python train.py --n_head=4 --d_mlp=320 --activation="swiglu" --positions="rope" --qk_norm=false --parallel_block=true --init_std_o=0.0435 --optimizer="cautious_adamw" --lr=0.00212 --final_lr_fraction=0.0
Each number is 128 + 32 x the weight over the matrix's rms, rounded and kept within 0 to 255. Layers, rows and columns count from 0. Numbers have three digits each.

# layer 4 MLP down, 128x320, rms 0.0611, rows 51-127, columns 192-255
107098129155181137135137180179137143160143112109151142150153094116155135142162063161141133088156116121172086115074156125139115126062092081130077147174093134151157104107130145131121145136054120
124069187173108075171127148151131176188178112123151071137175145151108111107086156124122146101080145206157135149154098073153176118052139217152110166142081160150120105136160099136131112114094177
090123117102136123115125106155130138164190197122123172084115115120089087115086177140096144127077114117106090123155148143138158097126158156141145131082081092165110123119096083165070105087127135
083134137090152102131167133136144091187151136127159185117116123118112121157121136138095130113118111105135131126089119169081101125145111088121113157091148120134133111127168113193142114083149137
147092130068104095100130176125143111096156158118136090122075151159138196158110134106082132115132094159131131110187139137139179114108142124131101149110178081136128153112150137154139110122098162
144130143149147056140113118165130143133163113111148180119170101099101093146162140147114123157126119126168119177092175145102150121112065096122137118109189127130142103115138109207158183123107116
159148117117143064144103162154067115094168137147117136163083154151067147119141121041146148156173127144145125155090125123127085107134131148176137139129112079097168083159115120102150115190122130
105101087164143164172138126125068105182143115092147103095074096083191123137179139150107080131161169141182156082098105174087070121142163156134106103139087150149117132172154125161107113130170153
135127164100141043085125157126128147146112150094112087125108148182120162134147124148148107156137177084086157098146096132132091146111137071141088174162117113139180123104098122100094082096125108
201103112157140140120127155080175117153120106051173112109129207133137092190111158134144211132151111107188120110077134152144108128128137147113115136145139137138120119090180116157162122143146136
184104105136156150118189074105085123165098098073118140137166095076128157143109156123165112100118141130164079193095068129095095058120141137141128149124161081104193172109109192127108166088103129
151104145137114154152105132130134154129095103155147117145156135096097091124126138125094156178140179083140177150117150160151184123150110159081119161104122087150078142110182138176082137124099121
130108093091144086140099134116066102134135077140042099128112113188138179173119087115172117184158119113156123112163082164120134103150155137133079069151125098167117148120137154144149149084136099
075166094120172161084144152122135142141087157114054133144144171134186083187160095124171076159100153130130130114069131144084114132130134096148019106093120123142121176169120059159147151169096088
161113151157114146136135127143164189105161172095096093101158120118149137165167154114143079168162160089118094115152154163120185128092111112180076125198123166091142096116138115119137104111159139
157139114172096124142079118089168109168095191145170137065128126072127146118163079184140127141089111152117082057126140152125183076137130163147138103124147124100161117048162074143156123139114075
112125124103119145106183094221132162139130130100209175138159117132163119111190111091094134131121138123155098144108107092132134121093098112064154126107086128179140113178144072081098150129131141
136156117153142102091096189129121120119127098159109078110115077079162112090147069147126145144093138110213150125063098144114131174145135123111175142144110151140173124149118126123123129095131144
103148128153159143112153098193159130163117082127117095178112153104122166120150159097137097082133149145113132132143124098128105200076142152124103103133137158171145149136144158109142080161153083
077137151130112127144152161109104131165117093102163144137154111096104155166131125110086173117098134141154105125083095105085104111151139119113135098107133049159159110166105195107132163125155129
077115104183114094111177168111161117108133175096135107120107150123121103133057183139160187145151109144092108183078149186153109109112131133113089135092095133111109148112078166184128082095118088
155151118137115060125136146111152103138144098141133089100101089103096172161154123192186169125151110175125145160163108139117180127173117202145073136127163130123162131136157094125156129098086071
124100149089180155131093116157161151149107091094167140122120113105153123143155123106133068134119150123173120096131084084095117095151061121044105137138102123159115154108248077141183100121123145
133128112116124146128145071152163126132128102152190174077097098170159146083136102128103161105211120183138118162107093136130121133168133105154133111123139157162163141107128159153107083153135188
083130139156099173166162073147190068180139069073155126152139148106179137086098150160086145096080088121131090094220144050130122136185186145139149128126158122098107141137065133151144128099153172
121112148136173119142181141108158192140173089119097120112091165059152066141070057089185091170096140133149125115133111122148109105150104158171161120087114155143088124154076136100137141157092103
132143092173112116135122135154153150116141068153116112122175112168159142116135103123111160193102127107095123156067105119126100115132180060165112112108154129112116127136190070125085126137124116
141074130100172159184098103127149099141172135122155162108146053132101127132140101159138117107100126140147099140141177101113090114115124109107182155084129160123109146109170205134102141115108110
121142178166142093116159108125143184081163125156162167095127123106111076120132143145153139173076118144138140145120179132199137144067101102102151115144132127070149088110091122151119155106103110
057128078088150148133126147156127172058118142122146159112176104132149123095109160134180148170118119185125151150121170122103122119168107114142159124146155112185106108124121074137146181133121086
156157113183134148103153129128094137129122104131131105145122092116102117143095152193131117087080128170142102128112110177151073107106162109123163115109141188137147097170157060071098140099150122
106148149105130135111092092164142174071122136099177057149079111171122130172097066152147149081118103138117082090158226086052144141089142189080126100149153156122123111113142137094136141143126159
135154104144144098100104201174192098081144081168077108117130066132193106194174143132146100117154123122124113130100090135145140143189120127169148146111079087076158142101131100151113091123098149
135091110101101144134103080120157088080180100114138149202129113168105114100085119158197100108166051115072112142120151118170066143134128148117107127154101151067138120110120174132126087082143172
080135139150157081146170103137095123080149094132119137152159145110069127144119128125133150147108132104124174147089126151176109124158122096086159115219175130139085161121133118102123094109161089
102153139146091197100080144105134115136149129069116108128088114132174174135125112113110114148176134168107158174121156175159155079105101089172169158153132141148159133123128148125077140123143144
125136100152127139148095121092086070171147099166190134140088140093088104134053098130117093126117134112135171169099102124175120160119157106139124114131088192165138130112105104167157098169164133
122155153084155115119110103128114115158153130108126135162124157111082131075177082119130073130137198099141200170125119095118164114186170165077083125194136077147127165120141137133106108107146122
159130129098121167137108116117117158111118150135162143140195091095158121171077150160153125133082174100131119146150167137208075135133079112132124114087069094095142097151150109081116139200124072
169128103066147115140139139172159153056123061104108106177091165177125132085139115097100193096102181150198214087151152117082119126106103106086156074168134115126155170067086118127161130161198108
157142146124145112149152191117139112134143173157184157142107104141073124152110145131151165115160188169220092145109133048138142148157163165113097138116127151123108106146096141067160124108083117
125125124123166076087131133139082118108191152175168116125179138131160124110083094053161120125108142121109171154164132125141185125098130117084109069176110166152152169155110133078118109087120085
112154128121139134171090136103110132146133110136173125118094157130164114089113098144170190116146095146196132083151164122124103149167107128102135095144154181114167106112142174104137170142093119
098108139194098044141126136146117157146157071122137100121124115145116161078162110095178172145142110151127128136171120161155130123120153128129152064109094104192118120179117145106133188076129172
098115104107162105067118161173123086174158111160129144107157147115145135102089155079167133169088153141167087139145122097125131160088123121077116179165110128111126145127139064109172127092112164
175108145094081146180121093143136213124168133186134204112080134180168098152137079145123145132195071115161067162087169183151163097070138145114141121106126089115164186096122100137124109113220132
163173134119108125114100168127131125076100090197019154088180101137130133150169169128094113185105154181096108136108127082168123071149089176151102119150150156149157134161161119114121209114081103
146159192156123150165146198122147136048205159214127173188116147131211166151128133106182195001200100073211138248106112162247202101116102058172205141133176231122062122216115070111119150016148053
137128104131125135149112131145115096159076156153102100182136137082164146083144116154110092144143089100190066157156194141092168121155129106091133100102103188154128109115066163124113120084128118
078125173172108112069133120154062180095139158161136092094145112210154081141121134141128101135100084132123130120160136139114151136086085079172144114126163095143130188111059107114192177104136162
132119104128162150050139136120121134154152128142136179112148115108150161116057184124142147157157180122205131102129076127122161139122087165120126124156121184051168143108129136074103104178093099
083078123151161162138161185166120149125108082151107137169152131166089154176170126158120105072164179090132165151128118121143077160162178143157149071134178171163174082183099111057171165174138131
107104120159082147095140179118102152132143108063113077143118156140136053104094133100218112166157168145138183115136124106143123120151150134097134126115120088094116153171142119091144096090108158
149118118104136106167070168115146093126151146140161151134175116154126118173095125093127144089158107116165130073169171122165106144080078100128154141129162100173102144161196153122155085076142087
148113182158122061149131124068112117134097152133180116136174086125078075156041209134093146107121168161126101138145138105167135138072098146123051128114142112168089131154104186098111177107151133
129114161083122130078136153140144101152091113077204164075137194102135149104117180181085209121132131120116146106140120240090165163133114112140077103110109086189130134122118142132106096151102071
082178141169166150099137156130158148145210138167076138163100174132098154118145120062165098194170132111207189200059153196154149118117104082105143136157161151174163118093145109059143154131150138
118139100139142113140132072137139133155176091119182123158113131151138120171188126128117170121066160098107110150129078104141118119132116117150099051162078052187166130168149134131145167158089114
190103102120127144136104133113138126100156084130138078146181086132124089187115093143104093136102155120121124146183177143181140168141150124142117106086087162161135116138136113088163160112114132
097106160081155116153117148125124156166120109116147118123116140132101155130106140125143119141168115171205158103120130132109043132125117138181098113132148081072135113159096097089087124162133081
189187122133128145165165087087086165157094137101112137145068110121123101090122145131117149139136095090077147172118176101075088075108126148139127109050153117116132189175128156108125130121065191
093132147202129121160145139116074090092108106115141119176158121150110131154132133118163120095119120124152175113194133120169109117096154061069153121157081173135173126149153085154083143147061184
091115095090112142147114040192198118162119118155152132104120092142118113068172113133103095073095152168104077070150202154110166124151173177119162063089138123139104141137098144146118090129167095
150118165185101113210087150110164082085139119092095154147123160124203105136108078100074130124164094117106099091070119129121118059129106142109139085174154136172085179175131141141115105096124155
130135089131171162138150134102096050136149158158059098094078106105126148167206147103207126147103173075133153186058115170172188172120083131140145158155085122233074103096084130105179095102141084
115134129184119147101165107153126160153066108115124120161171083070128095164143115107135075172145103124102115125151114165165134136146096087146109174072113101141141110120127154116125150124204116
143138043137108113141108113148153112117136119130117146165162133196151074127083127102190094170125092081099146152117123155069177129110147136132122098141140137168107089107081127115093127115136123
121112150086099175154147132083093125132117126151136163129115101143107149118130111129121133070120141072093179116157238081154172105204085131135136160103161066125195132107097130149126131141132118
182158168115162160152169141201160124149160160136164123146154156097191146149120132114099156132129129155181130190142202162183202184176142101152101118100129206169056028204095109148145165049026124
097098114131089065053109097112107172124162141081100095129078112121184183130178134138174043125135121115152101112114034108140125189140172148103118132173136106122163135066105120153063127129124130
117165150079121173158116118143166133109125136106144087141106056079131123102114140125140110133084144142101144149121122158071177099118100124124098167124121093139138130119171137055120128115164150
103133206132139190098117144127147144088106096147175134144125124143129112125118118146142203100178142154154139101141108160078112129137134099123144176185101097154179193189130149160138138135131139
174099150115164092087140166152122195156121099122082096072090159126131136091101148170150165163185089162200080208043121175135133150111151166183098164178074131207188102137138114085089180126162111
147136140126091167125107105125134111093132138088148144096152163210081177089151169103107114083184104082123105112103130196122134158133146154172128115139063070103141181101190171140094147224142116
141096158122124072141038113111080105126121131113158112126086134148118161125104085169096191152157124104150163105125140134083109117103168137127102103078163151166188130112150170194127064135163080
161157115113134171123130109097149088148100119125156169132176078107139105128156130127156121174125166102082088094162133143126143126154120141122171107184137161169120170125157142092097128110121117
092094143172075157147191171116097127117089167121134132111089098120085114136110093144138090173177107107076102104138097185150160156142114147112132127095123064142115120112141109129136127128144121